Part of a small language model's weights: 3.17M parameters, a variant of Muon for these matrices.
Each number is 128 + 24 x the weight over its row's rms, rounded and kept within 0 to 255. Layers, rows and columns count from 0. The size above them is the row's rms in percent of the matrix's.

# layer 9 attention query, 128x128, rms 0.129, rows 0-16,64-79, columns 64-127
size [ 82  78  80  71  92  89  82  97  99 107  98 103  93 103 101 107 109  87  86  78  91  76  76  90  84  76  83 103  80 102  96  92 104]
[[107 144 104 138 147 133 104 120 112 178 141 108 195 120 191 161 137  75 141 130 124 108 144 145 100 107 133 101 150 127 185 145 144 126 102 106 121 154 109 144 142 122 145 122 137 129 113 150 132 104 130  97 118 179 118 122 123 147 150 128 122 126 159  96]
 [128 106  90 143 103 128  99 120  91 154 127 145  91 132 158 125 105 152 121 148 139 150 120 178 145 135 100 103 119 144  92 108 114 104  93  76 135 117 136 160 151 121 135 111 114 168  94 144 140 136 151 139 134 105 111 122 117 169 129 174 136 118 100 111]
 [146 135 149 142 102 129 180 160 105 105 154 149 143 119  80 160 145 147  87 117 127 153 126 115  93 133 137 177 102 149 112 140 148 159 141 141 159 121 117 164 114 148 129 143  96  96 123 109  97 141 138 116  82 131  86 113 148  85 135 144 130 147 150 156]
 [115 117 118 132 122 127 102 108 137 141 124 151 127 127 116 141 112 157  92 160  92 106 116 114 168 142 131 123 140 143  69 141 105 156 135 142  87 117 130 130 122 177 146 152 156 125 144 115  80  98 144 136 106 102 106 122 105 117 114 140 115  86 127 116]
 [ 86 130 142 125 121  89 112 140 104 114 161 116 122 161 126 120 102 104 123 110 113 118 109 157  87  93 140 110 102 164 169 118 121 103 139 166 146 125 141 116 152  57 142  89 122 167 101 116 142  97 116 129 124 153 131  34 109 151 139 127 129 111 102 143]
 [127 161 115 156  95  96 107 157 178  90 177 103 116 154 138  82 127 108 152  68 137 164 120 109 128  79 131 131 121 133 146 101 120  90 174 130 158 118 148 149 166  74 105 108 113 130 119 117 144 134  89 107 165 139 123  84 163 108 137 124 136 131 162 145]
 [157 140 105 140 167 113 111  89 133 109  90  91 153 124 109  99 147 131 111 109 160 157 142 107 128 107 112 141 125  93 138  56 119  88 137 113 132 119 133 101 146 141 149 110 120 160 159 155 173 108 121 110 141 127 125 102 145 137 135 127 129 134 143 132]
 [136 134 141 140 167 110 148 150 112 153 131 130 124 129 124 151 105 155 118 104 108  94 125 125 129  95  77 151  98 119 136 117 138 131 143 195  69 116 126 122 160 164  99  79  87 124  73 127 147 119  84 116 133 170 130 116 151 110 119 172  99 123 109 132]
 [123 120 144 141 149 167 160 160 152 114 117 140 139 156 127 103 128 144 119 137 143 152 121 135  81 132 122 114  84 147 169 146 130  94 145  80 143 153 167 142 167  85 136 108 144 136 124 123 184 178 124 110 156 146  96 164 104 129 126 130  78 158 154 146]
 [132 148 120 122 148 141 147 166 122 155  89 103 110 101 113 118 143 117 103 152 114 174 133 108 111 181  87 160 129 158 180 129 158 160  93 129 131 122 106 105 105 102 134 115  86 126 105 172 133 137 126 119 162 145 121 147 106 123 146  98 136 180  83 110]
 [135 170 150 119  95 118 127 136 153 164 162 130 171 104 149 121 112 103 168  94 105 135  84 130 100 113 167 134 131 183 133 112 120 111 160 118 133 132 154 173 131 111 120  78 124 127 131 110 137 135 111 128 129 131 153 131 108 136 169  79 107 111 145 108]
 [135 182 161 116  98 100 101 129 127 120 101 111 110 119 112  86 109 139 106 119  96 162 160 161 111 135 152 151 140 107  70 169 165 163 128 141 109 160  96 135 111 146 108 132 105  82 135  93 117 136 133 128 133 151  87 126 106 142 140  97 149 130  98 112]
 [104 112 130  94 114 108 130  87 133 123 177 140 172 101 125 120 142 137 138 143 157 196 128 132  78 123 126 104 103 132 125 135 145  69 158 100 150 154 179 108 120 103 100  86 112 100 132 109 124 136  56  98 140 128  91 104 132 121 161 125 139 124 133 100]
 [158 152 131 103 144 125 149 154  59 118  96 123 112 119  80  95  99 132 119 148 114 140 164 138 126 154 139 144 102 115 132 106 133 129  91 147 118 133 105 157  91 147 155 142 138 105 153 113 127 141  79  74 139 118 125 141  99 119 118  94 145 131  89 126]
 [105 136 140 129 136 141 146 148 150 152  99  91  96 135 109 131 147 149 119 128 145 162 131 135 141 130 132 137  76 125 101 104 148 173 131 153 103 144 119 136 133 172 141 176 145  83 110 123 139 145 155 103 115 201 136 112  90 141 140 121 139 111  88 161]
 [153 157  97 112 122 152  95 164 171 127 100 121 149 143 164 158 108  97 187 145 149  96 140 151  82 103 141 126 131 108 129 121 122 154 181 124 123 126 150 127 167 124 145  76 104 106 100  88 137  99 129 153 122 153 145 104 133 113 131 150 147 149 137 110]
 [138 114 133 122  83 113 102 133 149 145 136 141 189 114 118 124 133 164 132 114 136  98 119 136 123 133 159 148 135  92 138 144 109 150 126 145 153 129 144  89 173 120  96 130  90 118 119  74 111  98 105 169  96 117 152 109  94  99 112 122 132 110 138 149]
 [177 136 145 121 105 123 139  65 170 142 159 183 168 105 146 140 104 149 125 128 103 145  76 134  72 137 136 123 162 112 142  91 126 162 160 149 128 135 147 121 144 133 121 151 132 137 147 178 118 106 123 194 111 163  92 126 123 158 115 153  92  90 155 126]
 [136 103 135  87 133 114 164  90 150 152 151 134 130 110 110 138 110 111 113 147 162 117 118 108 125 133 141 124 136 115  94 135 187 142 118 158 143 134 138 146  93 141 144 120 115 118 133 154  74 102 150 155 118 102 136 141  85 147 133 158 111 159 201  90]
 [122 119 140 124 125 146  72 140 141 116 117 104 141 149 115 153  94  89 101 115 154 121 122 142 111 146 131 141 108 158 139 141  97 102 128 162 160 132 144 166 171 144 109  99 152 114 184 140 120 154 172 123 169 111 124  99 127 115 121 165 163 132 117 168]
 [102 132 137 164 120  75 152 138 125 140 108 117 142 124 135 131 103 132 162 143 132 156 118 108 114 146 113 157 178 120 112 142 205 129 103 119 152 145 108 171 119 102 107 115 138 135 101 126 156 134 129 129  81 134  85 120 171 170 152  90 135 117 132 113]
 [161 132 123 114  88 177 136 160 162 149 107 148 172 124 131 117 149 186 166 155 135 111 120 107 116 173  92 117  96 140 124 124 123  98 116 165 167 105 151 100 144 149 103  96 128 104 160 122 111 105 138 103 112 137 159 127  78 153 115 124 139 109 151  69]
 [100 176 112 108 126 116 162 180 133 132 117 165  99 106 136 124 135 125 104 126 144 102 137 145 125 154 128  94  90 125 127 154 125  90 154 144 136 114 158 154 102 135 125 101 130 157 143 139 145 110  89 110 147 119 114 117 109 179 107 127 131 106 171 111]
 [105 128 151 152 120 114 111 136 142 144 106 118 128 153 125 146 177 119 118 152 165 111 136 150 126 147 115 129 148 113 129 145 134 109 115 165 152 112 115 140  86 140 113 113 184 136 111 128 133 115 162 103 134 128 115  98 105 144  75 134 136 119 129 130]
 [128 112 139 108  83 130 173  99 102 151 166 121 127 102 142 124 144 160 175 104 125 150 118 144  92 111 134  93  83 122 102 136 123 156 120 143  85 154 168 116 110  91 106 110 127 135 151 127 160 121 143 125 153 119 101 144 143 152 145 105 138 122 104 119]
 [142 147 122 106 144 158 136 120 167 123 108 153  82 121 121 135 130  79 129 141 154 141 118 184 125 152 130 120 155 157 149 190  81 104 142 113 136 118 130 158 125 128 111 140 125 144 112 132 135 131 118 146 118 123 152 128 127 131 114 113 155 163 171 106]
 [100 151  98 136 126 137 112 128 144 129 176 105  93 112 143 136 179 121 107 154 154 161 116 113 156 188 126 121 147 132 109 146 129 136 150 138 156 128 106 106 113 113 158 126 123 192  95 122 118 135 131 116 125 140 131 152 157 179  87 109 114 144 139 144]
 [100 127 153  60 122 131 124  95 120 114 102 129 117 158 114  97 102  98 120 155 130 162  94 138 113 132 107 109 111 144 144 115 139 150 123 119 111 128 114 171 100 112 134 118 127 110 132 116 122 154 143  99 152 107  74 180 137 117 171 130  94 118  88 149]
 [126 118 148 133  83  95 141 128  98 132  98 117 114 138 127 144 129 154  93 153 160 147 125 117 154 133 113 137 147 139 124 148 144 131 117 103 139 148 125 102 118 158 148 162 149 121 111 110  78 170 137 124 137  78 121 163 147 120 122 114  90 116  99 168]
 [122 117 169 109 165 113 135  84 167 131 125 162 178 142 124  86 110 109 122 105 104 178 142 107 134 122  93 122 138  88 137 134 142 109 124 108 106 143 167 141 117 157 142 131 130 129 143 160 142 146 114 105 121 107 127 142 129 121 130 136 118 120 178 108]
 [130 143 116 112  95 103 119 134  78 127 116 134  97  93 160 102 145 100 108 137 148 132 131 157 141 134 141 102 111 107  80 127 178 151 106 161  70 110 127 128 143 128 105 140 150 115 153 125 146 143 127 139 165 143  96 151 174 139 142  80 128 125  94 118]
 [136 130 152 140 174 147 148 155 136  97  84 119 158 158 113 101 142 114 118 148 126 153 144 127 122 122 102 131 132 154 159  79 130  95 133 120 148 128 166 142 117 118 167 101 148 160 120 163 113 115 148 140 114 121 132 117 117  73 156 132  88 138 134 180]
 [152 149 147 128 130 125  79 129 140 159  82 121 135 112 122 146 131 117 122 142 104 113 136 171 143 114 139  96 156 130 121 118 174 110 124 103 126 123 148 101 143  79 114 103 138 143 118 127 107 126 149 145 121 116 115 135 173  87 129 109 163 143 140 107]]
# layer 9 attention key, 64x128, rms 0.135, rows 0-15, columns 64-127
size [ 72  71  75  74  78  75  82 100  93  97 106  97 112 101  99  92]
[[121 108 171  84 148 135 134 126 119 148 186 118 120 146 104  90 118 111 151 116 124 120 165 122 132 147 162 138 128 137  96 121 126 111 139 170 111 103 177 102 109 124 124 135 100 131 147 103  91 140 135 136  90  73 172 102 115 106 119 125 138 164  84 101]
 [157 109  98 102 143  92 108 150 123 106 176 125 108 156 175 150 106 112 136 131 109  77 128 124 123  88 144 135 129 105 138 113 115 128 129 123 106 105 148 128 129 160 116 169 120 107  95  94 100 132 113 111 141 153 164 113 152 120 145 151 149 122  95 120]
 [111 122 158 139  95 158 169 120 135 118 118 147 120  58  86 146 137 129 148 126 132 144 116 168 167 186  83  94 115 113 136 126 101 134  77 112 150 105 138  93 135  99 152 129 161 139 123 137 152  98 124 150 116 179 141 164 162 134 147 117 119 144 132 127]
 [152  98 169  75 126 119 109 138 113  94 101 129 140  79 155 139 164 142 128  71 111 103 103 112 153 122 155 130  72 130 167 123 101  93 146 146 186 129 156 123 150 149 135 190 134 127 104 135 131 117 144 112 133 185 100  92 141 117 119 161 113 140 137 139]
 [123 156 136 136 102 103 134 148 139 145 119 114 127 147 127 147  97 156 104 198 169 119 132 144 129 145 148 136 117  93 101 112 114 153 113 137  78 112 107 161 112 133 160 128  93 140 129 100  80 154 130 145 104 123 153 134 167 147 123 127 137 142 110 127]
 [130 138  94  90 106 133 100  69 122 134 104 112  94 163 118 112 104 128  91 138 132 150 138 160 120 131 120 129 149 145 113  99 139 147 138 146 135 107  98 161 109 123 152 116 106 118 133 131 149 165 135  96 152 143 147 124 122 124 173 125 121 177 105 146]
 [192 124 132 145 134 131 120 137 134 102 130 168  91 101 125 132 147 110 118 120 137 129 116 120 124 127  98 143 114 134 136 124 144  91 118 144 146 147 115 122 110  84 118 115 143 112 160 134  88 123 128 118 112 153 158 102 128 115 156 101 136 118 115 133]
 [135 143  80  94  96 103  86 173 135  84  90 116 107 105 138 150 147 103 101 145 104 110 106 155 146 115 100 112 153 141 141 114 101 148 148 158  96 112 117 144 122 140 111 135 167 120 131 128 152 143  75 138 120 128 104 107  97 135 158 159 107 147 135 126]
 [156 117 118 132 128 161 132 115  90 150 137 112 102 118 120 131 136 166 115 162 132 144 127 133 120 115 158 145 101 160  90 144 122 100 118 158 115 122  94 139 124 132 135 131 120 137 156  98 121 141 159 124 111 119 138 119  96 153 145 103 153 126 106 123]
 [130 141 147 147 133 120 167 148 126 136 173 125 177 123 100  91 130 109 164 101  99 116 134 126 133 145 126  63 139 140 144 126 170 116 114 139 167 132 159 147  96  88 153  93 105 125  94 128  79 126 126 131 165 166 122 127 180 110 138 112  88 127 104 132]
 [136 120 109 145 148 108 105 147 118 136 130 129 107 126  99 172 141 147 109 107  97 177 147 151 143 124 136 163 179 105 114 132 132 112  63 112 139  95 121 143  91 134 131  98 127 130  56 142 155  79  91 106  93 146 106 122 111 171 140  72  91 186  99 125]
 [150 124 137 179 150 123 158  57 152 117 115 107 145 114 115 104 135 130 171 103 135 146 104  94 117 149  99 132 164 118 150 105 127 129 152 125 124 155 144  88 148 130 141 103 144 107 136 116  76  96 149 104 129 143  76 139 160 153 133 126 102  62  96 155]
 [150 149 105 147 163  91 140  98 134  71 105 146 101 119 108 158 165 107  95 103 107 114 125 111 142 141 152 178 149 121 123 124  82 135 125 147 133 121 133 141 105 114  90 151 154 156 137 120 146 112 123 129  61 167 156  97 111 154 107 111 140 150  85 108]
 [161 170 102 190 125 146 110 129  99 175 110 113 101  97 153 101 154 136 147 107 110 167 133 114 125 116 151 134 130 105 123 122 138 149 132 152 118 143 153 110 150 144 140 115  79 112 147 150 119 141 144 147 139  96 113 130 162 150 153 158 110 118 140 123]
 [ 90 106 137 133  63 119 157 163 122 134 114  85 141 103 129 133  86 145 164 147 141 159 111 114 111 136 158 108 170  90 162 101 105 139 130 106 115 174 129 148 128 115 104 140 128  85 147 124 106 132 159 136 130 127 124 124 159 104 117 127  99  90  98 146]
 [112 142  93 129  97 142 105 148 110 111  96 103 140 161 129 164 107  96 119 111 111 120 167 169  96 133 119 121 186 151 124 118 172 176 119 160 109 129  82 103  99  88 151 115 108 115 116  71 139 109 143 167 130 135 142 117 119 138 138 135 188  99 146 131]]